{
  "n_kv_head": 3,
  "vocab_size": 29228,
  "qk_norm": false,
  "attn_scale": 0.0884,
  "parallel_block": true,
  "init": "normal",
  "init_std_up": 0.0176,
  "optimizer": "ademamix",
  "schedule": "wsd",
  "decay_shape": "linear",
  "seq_len": 512
}
Each number is 128 + 24 x the weight over its row's rms, rounded and kept within 0 to 255. Layers, rows and columns count from 0. Numbers have three digits each. The size before them is the row's rms in percent of the matrix's.

# k: layer 7 attention key, 384x384, rms 0.0231, rows 261-313, columns 256-383
# q: layer 7 attention query, 384x384, rms 0.0349, rows 262-313, columns 256-383
k261 097:114115139133133116124103095131152139122107128180121130119108123124095156107108122119168111139139128098124160081148080150127148107130121151124098129156159106155141108151144124112154141137096131117110152122103125127122133123099113087127112138174141122121123125108124162158144120125123118108128174252106126165125092135148091103123110148124131195109141132133112154116117127157130138117101
q262 123:106134090142152103135120129115132134154189138138144117139112145135148086146112136093138186170107111141146134129132142105155139109175177135094104167149090184175136156113141127108111154148102125153117154074185115116125131174136126055147168094117124078128138076122067134151131133129133132124139106120130142104149146121119123137076117133148141135116147169116132132146157140118128158136133
k262 088:108117139110125123150107116091164129115117139055184102132145077122217093156143130144125130126121144153123119144071173137097101123098131120150128134108124123124143126099084125149124127183201139135126107112136141138127132130141139147106125124116158120154134105147187128109171136136132103133122118000159122117119147145126149138154134115115119096155105125105149139171131139066122126128151
q263 111:129159187160111119120138161135134120123118101127134138105140114136140094133115071158186138127132164126125121140135094175141159163137122117114131115106113160133162101129119114103150129147129118138111096126131126128166127132133137170133131154115225132114164122040146123103117124096129144130143130120145085132119137104129136106131119155164137127140054116112116140161120127137137130127127
k263 137:183139129154146128130134143103133090118080131137147138085146134155116128133098118112140114111201112079154164132164109119128125149158120150099125079144147110126145116134157130114153110064211115137134156123117139127125125087130099149107115202120133136083158130129129111129131147111130144113148127161157168134140112147139184137126115127145153113134116129132122119120118111155122105134136
q264 124:113173155182142132101127114105145131142127129129119127162123126078145102134134064118100156128117112099138140144138143114125123125157133139148180137141114159120127159127101138134131141139117140133030178112118151105144112149158111108075148157138152096124128124103113161128125150138135155138128119118158128176168111140139115126136146125111133071131105136142131078092121113150077143113124
k264 099:074141174096140133132153134087168135131108118077153150182103148134164125135117109130122156108147136107123108148120163077123142144140132130139145145137118150125142127128110132147119133186143119117124101127097145150141129124157129113127083142119162146171085132181158129111145117101112145134130093003147105104109139128126149098150127131168108101126133131110153207134137155105138095110138
q265 098:126127139138096122107132131185121130143113145126122137102103089117139103117131129111125096143133116132151098111132104097144093107182118184112156119095102128095140079137130125075104137129117139137078114105134129125186147125070142162141142100171172052126166167112117116127138133120117127060121132141122102104158164157088144119082143123202122156136131148110147127139110134138129154138088
k265 116:124157117127059132170137143119118125125131134096163087150117133127149120148118155096142138123134143122152129110085183127125128124102122127140091121151088132091126162152128114111128115125139150094120128127133128117172103093125104191148121146110116140143124136112135118096137173111123162084073136074117135123149126129106123125169149132159134117150135105155099100176158152162127141088123
q266 116:129145095123131130044140125110133124122131156131105125194142112121118146115099139128136144115125172142108139112136152104154150135141118096220156134112162100177130096117095108121115127113102130121121129043137127161084157168129090134087137134125136119090097122147105157146149114141087105166161142127143105140125098142132134113148127115091118129156152109127132168136141147169111122139090
k266 153:035097119139120126074109128085178149141105213125126188160140141152122121119126134116093103112061122138143121119127140107128125117128103115141137210130166173123145119107116141129088154154118110167126139129159110144110137132169144141135152158119107124136038119130116149134147168110099151153153111078112116123059134142144093139113134102104123105151138127128156147117115156135098142095108
q267 101:120070120129143151098139084133135130116123121143084124154136111145109118134156150129125135122119145101104131124109103100155122133117114127148133143130168127119126126211149200130136137112112133154101180154099145131114111135109091081103123181122133173128104138111116113113127123128097130189148134149134112170122143151140111124078111143139096152132150097139142134112086102143149123129145
k267 124:018116128132145112143090104092127141157125114185130153135133136113150126148135101134144116165044142139141117154135137125118131091119104102125121106146146121190159100095151135092101182209070122110087121130129113133106129132138164143136138145079142112146135123120135124131135106126113148123165102094136127178123138108143056122122110140129108134142137136169112142150120134122149180111122
q268 102:119137110145099115137128112186130130139118076114145122128123093058145128143119109094091115134118122107118115133114154132104096117143145145146144147128115166121113137123090092131134141158108095134126165139141154129198108122119117152147126116177061133171080118151070145090141120143123150090137136135127094156133085126126108161148095146127122150119148144142114087125169160140110146129115
k268 102:082125129137083129134139095089109090121089109101155118143143140117163137112123138136141116126142099134118087145123168114115135147087125156125118140125104140118118176119118149129128149165129125126137117148116126147131115141150152137127118105115146143144120187140149125081092081122136110127089139000149124120113136117111114108142150119125107132098099123099117154158148119085147105117173
q269 116:088123095146137123109089135073130136148132149160128132107129131128134111171073109166139118113092147129139118139134121132125157100104148121144126125100106088126176117183132130122064148160118159141102071113112133143105156136148137091115111139134129108122169095143118126118156076122134135123094132121106133127116147123153094117138134126150116098120150139153113126145122135096153145126121
k269 091:088148136142151093121163141129130142156135132065185134114130125114165089168119109115123126130112122148143092129105151132133113098124118163135136142155120154144144122113106122121138138190173141133133132130141127163139113132135140144136140137123176118148129118118167106136172159109130097116134127000181134095133135164114131123124132145114135102150124135092151156142121153116132119116159
q270 114:115136173196167123097115141051145122146121152140130155160154143130162094145098112122112151108119145129134109139087148119152119107172156146135170149135121125145163169127120098156100141131129137141123142123206115184117164172140108137111145133103181112126125082179102135119134106151154108175166116111135132109118129125136113097147108062131129036154132136152153173120142171158131130106107
k270 094:098135141122127133103141145105159110142130177085172149146106126129173111149104125124111124081138115133147126150109135119142119118107088109143179167116137150126148083123094138131120129153221134134121131105110135140101143110147124135116130133116148125125108096117132119135139156081118121115133122000161145131137137153134171138115147130099142108129147119100151148128121146096080124110142
q271 097:133107110144146119138122122131140116123142104131120097105106145158112095176124152124145132172130146138097111150154110140108148139063150086121122124138124092138166108157121196113140133151143124129139089138108129141079142132115130141126154101099149123114118102095136130147159144123090159168164123133122131156095151147134120139115141099157101140141125089129107126129114124116154112127153
k271 163:120113155139151117162118125149130133142175128194137154046145104168127103148137126132137158141107150156125151131124114101128135145121102112129122033124179144173122121129155124122133152130116105126107159157092098129103125131109131130155096152106156114116146115103113099101158109111124127151178077133160137127099116092130115130050133152131154154142122169123129118118112093072166148123144
q272 112:115097139124219120158111167095174132129098143118156130133133108172166111114095129129144136114121117153142100142099118125151100119168151196103144133090116176121150122113131116144087135136125138122147105125145120133127144155153136116104118103132107134124125096202129154142130112145153151138107095101079162118152108101138115127178116122125139074106124169150145134092123140114145129125118
k272 094:114152142106106138136158133116140101156157147067149130148090122095159114128133118146114137124107127120115124175140160108122094123140125143139149160150106131130115133113059116157124119140168138143140123120168154135107126138127116149129140107127148118147120117137155106138116129118148130128127133004196134101127144158113156125142140145115154097161129097101157145154130185117105115128177
q273 104:141118123087123145125135093162121111109133091124112097142125097150103117126125135121120141145143149130107128092143123124130124168094095058152130117152145120165105127134158138141183120107145109144118159137124111150107071127091096108155090133103132130126126123090128108153127170122095094104166126149191079124153123141104151158135131148124138149112116114118116123133107126151122116153135
k273 092:141093127100133121123127133118115142095150136199104138118144137149090146100146132144135119159138132114102137110137103148120154138126135124110103106113149120136123145136179133117112130105094117113123138139115117108113124128131148102117157160147104119122134132125122149115093125166129119132161133255068113161128131107145075120087119110128125148126154110127129116094132098101146115135099
q274 094:131116124091133143164136161115133137152129131123135140113132113106149072134086131130095116113132096158137145110098130087109069104115123197133128132099115127122087136120121152124070135116126148154118140061111170115148146153111087119219156100119125064175133095162090132131150102146131140128113096120126162104131093180087120169095138129141130085147144132128142097153150136101147125147106
k274 092:134136124131086117120142124137154098131132111045185091117134137113153150144129132145147150150151134126130094135145163133132133111106139117138136149129124130093132126123099105131159111160150125117142141129114124146112130116146151141113087092132141118134144126108159124142130144106117122099095152000127087121132165121114154111152133135112175118137134104104115129113115176132107115147119
q275 112:110169104121132133132116124132117132135096157108138126142123115104168125143116130135113181124120136144130099167108127117111110111161150184152147135102119141120098143066098082160097156131113124128145113135204139073154126169186126169085164115122151122130142098208104133149126098129127136131129123112159165114147141119106127145123138115121144045172059125135145107140190126117141119124124
k275 095:177127119120121139162177127116153084132131112062186130114154156145181123141164135141113120094189101124142121132130136173134126145113133082120122147131121140104132117126097129140109132118231144125133113136140139163142137117102136135147116121124125167147142112137166124135129160097104114168122125040144109122119106113144194135168140110093138117158115123112137154138130149127108114119157
q276 130:112097146095146121162118155091098135147177118134154094117109121086136126157135066163135128123111131125129133159091109115189078127103139185150179111120126135126131141099165114165092125152132149124148101124132160131137097113135131078110098125124116153189130113139132104118145065164156135145086084119113135091159091147141124126126134127111118087119074173134146098118107142129156131125136
k276 098:153125141125112114134137143124129117145173163052150113139107132126182136131118118158141132093121114117118127145143134111143105098131151153119137144159092127141154109114110115127148127181176140108147124137115147119127111127146152120133120070117129113133144109142154142134107112108125131101138114004156147107147137133151136100123123155128136117152144115090118144168143150117124130125156
q277 100:125157073156069100117118140110103136125072157106129127158138124113145136139131165113130137122127132177131118134120172097162137144154133133139145173136125148126191109158111104159128123111129130151170092133150129104150129141152163156127143117188072177139170125152120126118130114142096119128114106120127121094177097139126129159121143139138164143158161154124143122121145136147170125129161
k277 151:163159115152096120131167140173075114172192128122134107091204105125166190118194157137134131130127133135135104118062168117146106147116143143118125151125137110094083095123125121141113124136167134090147061121164116109133121118122136195136137093117105120111124120137143080092124125146125134156101073040134141118127127072098131154139156098131117109104147116117100154145128134121142133152158
q278 111:143093148073168117103117149107132136112138132131113127166107131116102119114158114135180154132128162131114155147174130130107152124103097090150126110090141060182089126099142105130133111121117130109134123151100121147116132148110121119102153135116129147101110134137165122194132113112115124124164149146140111130118126116120147159190128167119096152139107081116161153132117141154116134132108
k278 090:108108100133182145126106109136145147146121135180113133099128123149085142129113116130109129160122137135142128073162099131133138135144119120091167111136148138132141127140132177129123142099082128129122154118166107166102127150110122105115144150103111133097158125118099173143136142167119130171149170202109132142095128120159093136087116102116114115126139135176128108087113092136133143109121
q279 113:134129113126094134128170104124139098117159090117159120147101117120148107188131179136097134085135118105138128161106154104113112111093130072132147123125129130093119122128106134133115128143120129128116114115099176114139138156120108119132152122148125059209176122126118095070105158087115124087150130103151109116133181144131130132087122127142127135171162159140138145159127098072096120106127
k279 128:226131141133130140146155143117140087077128099077130133135169110124127137112162141128120115137170149137114094109109135135121167174143106091114149134123145114106111161135128120137155103109141106134126134160081110117108131133156133128130142134151110133139126141119183131121106127127112113127125158172086113149114119112129215128140138106137124138099115133130095119072123103104117066142139
q280 103:136104090137139124099145130118135116127139115136117113097168087143142107134123150144127141148144152126115127129121156143078182158132163051143153137147182115116129139109133156133143124132137112132133135127119155132107096148183126134121138142124129120162099104135123118050111144115113162127135130132130135096146116121134137188137125139149124189129179169144089174130107076096131124133169
k280 104:140131156177155124139110125142153115084111099213108150141157130130117135122152136133134138142136122092102110146147097131136154173150123081096101130129109167165117142145132133125126137079125101129133140140123112118117138144143152128136159172126132126117157148119112129138133128141128117154174135210137144210095137087125112123089119109150129133113106146139145123114136077101127116150129
q281 099:124122133080107137099119100111122136127109141111119121187137144134085207091132123145138146107121133142121153132139172112141132128124121138172110091167152083099157128103111120130089118120140127108128127121144101132114140137045127181119105107124163129140141138131144097177120123108096105148130126122153113088125110124135142115108172136125110107153132074131175140117137134167125111117135
k281 107:150095112111144149125137141153121109123123133137112139128099118133079142109133152121131104116159127134128137054137068111138128118128094128123170124112146121108128085141184116102144124079123137147117124120133101158105110123114109098147135105157075157103092126100122164129113155147139131127135136255087115127105121148136126137126107113084140140108144144118093116103126143177147115100093
q282 097:146113104198097119148132109189154115136116102133125146083142093148149100131102143116136126152122118116099135151127147162059159135104126077144125115130167125113118116120111179114140124136137097122123122120076126140130126110143142157160133141107134136166101130138134143104121127148093160124133132122118128159108125112185131225174102110124113162169112137131084097128102096110133120139133
k282 120:167143135129146129140126127125123084101105107177115128109184146125108135117129149134140128129201147118123109138168103172121144193154111096128101153134124132142113164134127107104138115072152102107134156159139125105128139123125119107135111171148175118082140135112092146123131115093112098159173193210180109155105112099102154126101134098148171149096096163132141114124134092108129122137131
q283 127:107133114142122116098119170129171127121131181123135139152127121153135086136119166105138135158129129128138128104143150123135121121094084086139171155095125139207111094145110176140145126123138119153147161119102069144079147134177122103107117159125142138059097117152126142178134168147105124161173132126123126168130147123091120144212127110125132188142138099137149133123109135142098131124116
k283 126:060097122128148127129120134129145152151113158092134153135110127115124114126116121124108171130110149129153134167129154134097155125127147129122100218166161113130113120122102164157098144190125135141114129128146112088089139129128145148117142155088135110138085109152114149124190139143132128143101111019123135102117146157122147191110144123133139109138130131128181143109115136070101185107122
q284 094:128112146090157122122127118115132126140136147120115096122117163105136126088175140141143147123099205126131120143133143120173103107154149151208121141123138121109138162120114088114132130095105147102129136111153118168121149130118100137150130089105123153157097090143119122156127077107102151135169114127127138130120095135143128103100117153106124101158141140111128161139165138175133130135124
k284 121:091125102139093120122127095116167144125131123128164104142153142148155113151149126142138109119112092160109126112149127107133089077116084127136131145131137156121157090090113097113089153118162123114122103118151160159122128160146158158135125076094124125143104133098114127163125142134118125117140131064190148145071133125143081102119130096080131055163126112130144132124099115133157139099142
q285 125:111154161130159098141075141133112141138177157146092132105145130143118144141121081117173094205106110137123164141164106085112125129099123120109165094138111071175130129114170184133097134150121131123109144122094108110098116111158130069145181139124138087126128124125132135162142088167129146135130128138112153108144136106114097139162134105161086144126099099141136127114131136100140156130152
k285 093:026097137126140125135126110090156163155126138099202137144074114115182105158114114123111136113101119118149141138100150134130129104133126142134122138139103166140134122129100133149146151229139140148130129136116127135141118122114134130120094135136133118115128116151127126108169159122108124114126100000141113103115137141144122118097123154141146127163105137133159125171130125099130141117120
q286 103:132133142034113128149121141137125120131143090137131114130095156162114118165131128118137129126123145147169138099158140085077146122154105124067131113127093127111089144111153169150146128134119118104100160148081136105115122139124134107149175126157099040155148130101129105123128197140165116076135144128126075117144133112125136137126155118148125192077126145133164118134121123081096145128105
k286 165:137115146119127135146140154136132153113145109078147099149056116119124132083144138142112125166166136102106105122115156118139153143091118128113128076156096119116076170115106135144152097146100133165106081137068147127160092152110112075114148074099121113116133140150135149146123118155132110119093163159107124097144149134078195121130136113161122146093121089098130113093156083109131137109151
q287 107:140078110113184151117136124113119127134121137141098139163129142144114078147126083113134132151121105126127135122107125150148067093149100110123129121085142095178121122132194132087106120124113137121083148077143124110091158164093102090107139157138133080126178155131116131135144120147121112168133130145095135114127178147131135127138129132129114127121137135131156134111091153171115134128132
k287 123:025125130121130131122107133094135181139141152142157129140110107102158134135126136108120138151024140141177110127131128123117107100127136133096130139134102136130160120176137122121094159152098127109135122106200174132136115136105134132131165133114148097160150128136121087118166121117125148097143137088104128130164136143111062146131116132153122129134173119155136130158126125089144188119086
q288 110:129170121127185133092143109114127110121135091124113187154131145136121119147125131167093108106150139063119142098136128111091121092147112139118122153142134138120095160156132156127153131102129118120093142140127176143132119155095089111124142195132118101137110150086125129133118153141155112111143157135135128145101163125122136074119112142147132086102125138150136111135111083138100108118106
k288 113:115100167119151131075115141138164145111109126174110130173143123141112123129106072110139134119129130102124100115116105146122144128126130111112124109139134086134140136116195122115102120131103128127119130125117122162125128135169126075115133143115144124124125123136115137133137123101135132110122147255144115156139138126144120123154110135126125138126136114142109167110101114163105137101118
q289 103:134152158120189111143139150091081126130175129131166148129172121104152069141132109143139134124129139117111144158077129127114140137167177119119182137195116178138124151120094120191147121149121131145107143142155120137096129125162149125119124118123161146135113109158139136101128125120137110095122100121136156158166118110133132124134084135131125089108170206136113148123162144106117107127142
k289 126:145133160156119114116161132122177075133149120095103145196131106130150149132129108150112154120182084083120116153135164130139125153134140123100131145112140139154142139115130128140093111108194132127148122116138166110114145134152125078102155135134129133122179112135146119145099087156131114148160075135143119118122136101123175131120081120131155132112124117117151145106118121073095043144186
q290 095:116163104154092116150139122154124124148121135119180139092117123130164129112115133155123098125140124143133080142127139164128085130128113165176132172142121187097142117160085116137119129130145104125143118149160118142125109126158162193135069124103129178131105148162126130156113119115109148130106111095143175158127100118160126135163136172121131091181134152103103104147137112157152135118120
k290 111:229127142149129150099168142141124075105117087085100173128195123134136115126126126128136129083170093065125126150140099131113121119132148134101109129137183117110107109128141123144132119091184085134156149126124118092120132096112121122152103135178154163109102147105144134149075138147166125138127154107143117100099102150136175150146140118094178115108113140141113141127111121149095102134152
q291 106:137141135214103145123144123167124133125148106115141145082154137121133140135166150128106111104124134115121132129102121146079110124065123108130137138141098132092100133154126116117115114118121132128116126160111157158148135130157129173142138153091162108177128134105123111130118151019121154097102124132163122136112189163130124120106132097138141133181137114130148108123133131143122120124132
k291 128:203155125187143123161142146142097101080081107151120167138129135145081139130162137084118113125172116142153113130122118140155196146130114102115134094115153126104137144139143128110131129079114121101127128134117131085131147116118128136144108137203129146117142141132130120130119129142122116105149153222088135157160117096133160128146134102156136115108139156130080138086110097132132094148134
q292 130:136116146138126088124085155131084159142136156168104132101148155117121126152124120080167124153110146157111137125122088130122135116111141123098135090104120129152151138129168110135111137145100149106150139146126065132123157092150149104160137159161149137120139119140103136098172092127124133128109108157074147161128113125146087145140100105123122166111139114146120127107157132124141149139120
k292 099:034138116150130109113112123114124175185122143146152124112076127133154134143139126137129137133051114162144123151108159137138123107153148138132128116122109124119134117126090123154100147217138140136121120145138164125146110132126109147138125125133143149124154113135103108119173140113109148111083113014152138109149145128093068120112130145143125103148107127139144122164111132099156170115120
q293 124:094131136153155103090107106136099131143140140128139112125141085065140139150134132107085117120103130119136105142124105122131122107147196116141184117153119127149128167142152088167114130132110141140109169150174085149092126137139130086111133094160151119134149094132105131107148080100105136154156160135137126116117165104178103092140090140134122055124126174142134141116171139132117133113117
k293 094:082110126128139125155124118120150161152133161121175137180135154142172110180135129128122118128101102148129119150094142152114125128114122153116119114093110155141139127134116134088112153200158141115135109146132137144130124145154122139135147116111130137163111109135141109103145124120127128134122125000149156139134139134121097129128139114128112102144130133136143133193122136107143113130152
q294 117:137099133081113132104127114138118136123123133146119081122136142137106142113097126114130117130144129179105125101169139152114108134113111111097125100136146126141161118130147106182125124089128138108129132142148096148125128159098116153119133090127093166113095135126134133169118141156125084181163124150127133125147078156140138119133148123081132124156120116127127135113134097164139111133123
k294 097:092128120129136132126064143150094170131132131192114129141090129130093162098156149135123153141080116122147129112116092115128126122140142126135149110128121127124119097128151113118096129130092133139123131113156147106085132086115123112154128139147106142096137123130106131149138098107143182155120132232117146124124143124163044168099123134131106126131129131139118110115118141131168170112090
q295 127:146120150132120129148143106114121108128136109103153112184123146143102144127159158137120139131149116119132154087125124132137127158127142124126111102175095109120113132118125123139106116121129135170131090124202136091131124130073119097135099110144073125146152171094131137208103153153119141116086136142100130119140149142130141087118136151147131126097143141114125127101132104199123098119133
k295 094:174104135089132127092107136138081136095129138154015086149106111138089120105109108094112126141119143119111118105130116117122128142128130128103126133099110126132122164143189090113121128100070126123140151139117157115148133149138148090124157130146085135134115157143114121102140099141173128127145128235103134125140121137121127140141128133137113153125143119162090146127147100138128143133093
q296 107:129142098156135135126131118162157118120129159134114102167110108132133102103150242100114143168120115114140126116164140065126158119154128097116122159112121140153117137115108128148134128104109118145155146146105122131097144116145144108117148152126120120114079139150089122154114145145116192152163120150122151184112114103119140147138139134143127197162198150147124144112145093124116127128116
k296 126:083083116110132085129101097131169132142108127163116128099148126134143102144160139117124143111113156162113107159118159135091165121106117090142122168123129137140100132120110162125090157114104107090116121118155119125116137163147143174151138120091118117129094116142115118122167126127081117150137102111139111137100151128122035143102138100121106109117092112143151139161129109113140191104114
q297 115:092111101141142141106105139095130151144120171135116144116117165130123130109105100122128122143107117137117141093157131112138100116125125182120142127138139121126182088133122127119118140134116177122107116110152088162099174132090125139143126093149156117122121125119110143130167107178148115166124140129112111137115085134140109126118129125116124144124121110144149122140128131133140163119121
k297 097:070131141126111123134129120128159167173132159081184132091117122121200121140100122115136150129092141151165136169122123112154100096099105148126132115124132145142133096119106111131120127165184129124130126134118141162117103098123124182132133110096136139125119111125105117139157120084101151113103108012145147100130126133107104135142152133137156069167137144108135127157116178153147135118137
q298 115:120140071201065113078125111139089129112078132135121160133119085108127175122156088144142089143118121091131121120150090124129150143134131147107067134139131126130164111204130113115136124129130137130145103151155140127169090092118146149123121133151119145108119179103141142106119112145124137145053136140126138157099082152161115127133150186140133180120128118114098096135134132134149143128130
k298 137:116127116145139118133115106134114150168104133197121137117163115135123143142087145105138117147091138151147126130083096157116106133122159174143100087113131096143129132126170122107160149161103113131123136126138096102147124100132128183137144128152105128128127153122079110085134129108136153110129111097123140124159125125104061139163122140119090134119125128170126139195130120182162146133116
q299 110:130127096187143114119128123176103143125124151156103117109129142156125175136122187123148118163126157136104102097122106165089154137118131088117123121100144108164120126154171131118136123119106118137146134147127102163095118127132120151138126185117131109109133138121095129121144121088072152119143139165117131162125163127110120133118093103126124162119189118130142136124132118127138109124138
k299 118:054120102184139119111086127130114192135118141225123158114138126120132110183144131084108129139037119160154127167106127143114138115116118121095137120106143109137121141145146145116116170135119150106113129143152130100136164131133125112131152161142153140127173109110113110101183136126130108142127120111133131143141135124132050135119135115154107116140105139149114111143100125106120181129090
q300 111:136100156127146102073139134085111121110130166108114125156149126162121100125145149109157131135145157129116169130138131114173166120089128096083128119147139108135115148128153182167125101106150127124151131149096107095116095116129125091118078160125132108098147125122154115168118145132114125150120106144120148063138136138134129130108141111108136129123141114109123168110138097118114102131151
k300 096:140143102105161132120112153170070143119158128174094128139118139125086135124120137116129136124098099113124133085118128140123135144162155111125129153129126136140108118121164113148117134095089147132127123082157119126128128155153146069117160127126111118077122116151107136125148159132137131134148125245120129146137131109147128116128133122136111118127172124152133100106124137128137128119101
q301 109:146120132136102131093097106137119123121126127161092069128137135131070128123123120105148148199115155125108162089159116126151168129141109112098102103144116087191143131146147129127149132130092118132125151119117083137142125096108081120166128176120178124071150159124103151118129121151112122141151127167125110138123128140131129160124152116153144190126128112115105124117121132142135141140103
k301 110:062134090120113110133076146128136216162093168193149126124089127127163142152137154123132129127040131162142126158102136137089138134110124117127109116112147113128131119111151146124095158166100156126106144137096132115112130121134139138132110147120117134152125094129122127121216124116115164132134103100138114148140141137119032135106127118128111134151110142167142096165119124124159187105111
q302 111:128128146135141132135120146143073143137181164139112120148122158134133141135182143139151125130102105126133160120104111100148100132138127170102142121158114153140138105126135167098122154109106148159139061161177102105096153133126157124153165126125097149162142102118128061121140122088178126122118129138129112109159116106113108108096126136102129096095191145140138136138134153151145147120141
k302 091:027128113133132125137136128109129139176126119107173108115143113123218126169145104133136132148107134148142097130099123111121118088108131150116119108099112115130129104115117137137137138190169158146111117113139144134123115126115110161125102126133137120115111132104133129113135144149117135103094114000141153124145131145120118128127136149152129121173116131120140116171101155105151151115130
q303 123:114122102099134129169127150135135134147140144120170166164151125158127188130130136141111100120119109138126141124113170130127093130112130179130121127125142163137120134130131112105122132150124106169170119150207122106139106156137145155110131127125085165163134113149119079176117139082112124148080137079142131071122114103114121142125124156109136103113112129114141102155127134128139141118178
k303 108:187138125127142150126177127112116056094130121069139115085159115093147110168137111141133095102193100110139115109117088154119108115110154147112116159127137081120135103125113129162143122113212123132142111092154121147119139129101127139136137118148129123117128128123218139123113142143130072101137155073135144120124117158135218152165129127120143100121126127112102141145117139128132078135131
q304 109:133127103127119127116140111118127113114153114144110098146130099135109116135150107139136113176133131120099138097142100123111127169122145081113130122163140110153129127175185179104144114129147125117123103142166122157085126133117126141110161106127073126114120198073132128107128153135122143113132142137145078143096116114148141124132144156154124184122147137134112132124127118129136121148163
k304 095:145107120126151124122104110132128153124120115197079142112140100144105137157103151129142143162098136102133147164099093108149137125147101113116110090108149109136123130134178130117133141099076105154128152131120115085118129147090125133133152169128126109134136125108117115088105116119095139142162118221105144151119139110129065122064098119150101171126140124175105134132110093120162124103104
q305 118:121165106119138125149095135103139127139142123135130113110100153117143147141110103167127116100114097156125102160126087127183125118148127118178160117093086157131231114089128046131129147191126137135108116122168137104126152149185150128129148083127126135122148111107137118074121087114117138117155116122126111117113141124146107133092119137135125137130065154147105149144092138080127133136115
k305 097:132118153105100124142142118072161119122176105055196119132146112134161127144145126142140118108123138117119167142129121114127113142133143150118144103149152131128130139118109124158134131139195110139149144142090153144123110101132107163142104114131150150176134112119155149147125134095134110139123113000174155127139116114141177133112144130122156053154120137089120132142157107119159117115166
q306 099:115129132122143136163100105138170131141100081137101138131109118129116110106127100136107138120127125126107138169140136112108114112173102131115129114137142108121114128125115119134144142127093135061169126148085188104155120104140134116090172113169098137137135108180135192101130120153160165147138125131071095124134107131126117170128113140124112158125122133164123120128103128132134135131120
k306 116:066156139109113103140130085113143128160132129111173093133101126130157163127129110122166138128091143149125117134149162099125141160157141138158132122136089187158132129092100104116124145192130136172117117129147138176133130142122130149157128077090141131160108183125101119119125103089106136154113100055191144129074104111096119104108140144133109130134094115107157166159160121107173151115160
q307 096:132113106126100165141145091123153137114113080114147111101161168120123138142139151167126139119126165126129114123110144148135131168109114098169092134121145055111118121156134109115147143127129109139147131112122178145126130140106099169160121157112129126123106125122115112132126122099089120159126130119146117148087138135105130139099132128134098166179152084112149101104096119148151112124146
k307 111:202125119156125126140128122127084089093133103195098142105146120148077136126175132133132109112163123147108113111140101127122127120100098100130128110142183152123147134119127135115140131097121108098114137154103094125113155116119130126143115121157117173164148124112172140132129113100115115128143131238099105141104130123159159139101129114096167122112134163147086137097127094126142120140128
q308 117:155109161169089135123168095134153123114148122101139170093202087120146131110199141109087077114155120131141130131089143132131099126107110132132103129128137082096120106169152176124135126122152114121139176114124148092133121125081102151139150137141141079142136151074140092095113171123129115103137141126158116097120143134109148141127170079167130109138149128105141124123080140127131117134129
k308 096:165137105129140152136120139163059088106116085185068134138131131137076148109142159126144112113201115098113140108133116160141143149130120085132113133121135141122110156157135104083132122058085089132108131134105117114168133123137137118132089144155075136126142176130140152134071117123139131120114152255109119156146132107160143129129097146134130161100145135158119128102123102142112101139115
q309 111:148045135079125149112147103141123109120134084125122123115111130127104122108157111131130139073135169132120125088125107135079153139145128124119096139150160146105104140104151138144192120103124122107104143124136123152106114138144101120142120127154124146114133134108149132058119113119163063080101146140154097167112107139166158133134138160133151124084130140147111151113125114108130117129123
k309 090:162153124125162138142079138125121139106111115202099128138132136142074138102125156110130136176150133095111136140146140131149111121143102104108140078109128132123127140138149116119091131103088107123155141113114145098131139121106157086137133127123147153119130138106120153165098115128087136182148149255106119163155146121129096121122102118142107150108146125126122125103116087129131110134150
q310 110:145092116071130136119123084101136131133133106124106163149128103113090172097164135143135129141133159115094158104159093089111115132158111128134131125139146093127124182131139134131145139108130131115123126123145121144111121141075117138127130114154067100153105147139133127185129112131134104117140148167143128126107111159144118112098103146156132127091201131114154137125111111144114123141117
k310 097:104124139134136132080104115141127148124157123189111105162139120158105103091129140099120098145130109132135118066101173157141136119111127134146099091129134153127120136114147099101107125100058120121121153126148123141154150187160118104142157119134128133116096146104088158132098115142113143119145120235103078144112136093118076111131137127099101138119149119120115132131139130137134134100103
q311 136:155122136110117134161145115147123130102115071129115074111149136129114160113167169189130100136140134132136138137125131134118131174120109129116090092154174074082114141157151140137145124101135096107173128136104183125145090147097121164163142103114098111144139162114144110103104151133133156140129135137114108084107110126107122152086170122153130182164128148122132115122111055142148108111135
k311 100:124116120131126127173100114161077114118125100212111120123126113134071150136134146123140105135114142114103132115155107124141150141126131106125118116127116149130120131158170120090147132125048107104098123159133113127126136128114120117133131138173101143126131148111110130123120087111135117134144139241111112194137141122142102129136115113127075150095099118146088126112136081127169133139123
q312 146:111110137132111118140110162108129125141108127127146142085117065123158114152075104067092126128129149162147109129129127154088112097110139139108167117124091164148148150111099102129094134150144127146107108104138113132136131128134095116111137113140149095107141073132128149127142112140125131051100137089141156096150178139109125114170121094128159102111116126139150126155146155062105135129130
k312 097:154145121134113116129195149118159112103130138037156143136143148133134113138101136132137119119198122124140126124093162132160112147123145131120118149114112131104097126125086125142140100130155145129126142110121142135146142110137132136116121118119150128129139119150167124130103147128159096121127130037139143114129136147109239138136150122134151118133133124072134119124131171134079083139151
q313 109:151140175119167131103111153098135128117146157127117127165150129174105169093121111087108154122136126160090123116134158133152166126149148132105133092125154116125138164051131118161110121103113121110131141151107126107112122155181100101081169112152136096073138104099129157084130135138135110162177116155135120110155111121145136130137125086091112113114129130157130169101146092124100082140121
k313 112:089136118133153104100101122127120161132125143184129101164125140115102110129122147150121125098093126117121158130121128113165172173154131082122176143131094177143133134122129113098119127096105139136154113091144145200126145146148141107124122128115115138124136099179111127140158107127095159135144107223149130150104142083145064107107122093125113112129101131123150115129147174115125154140119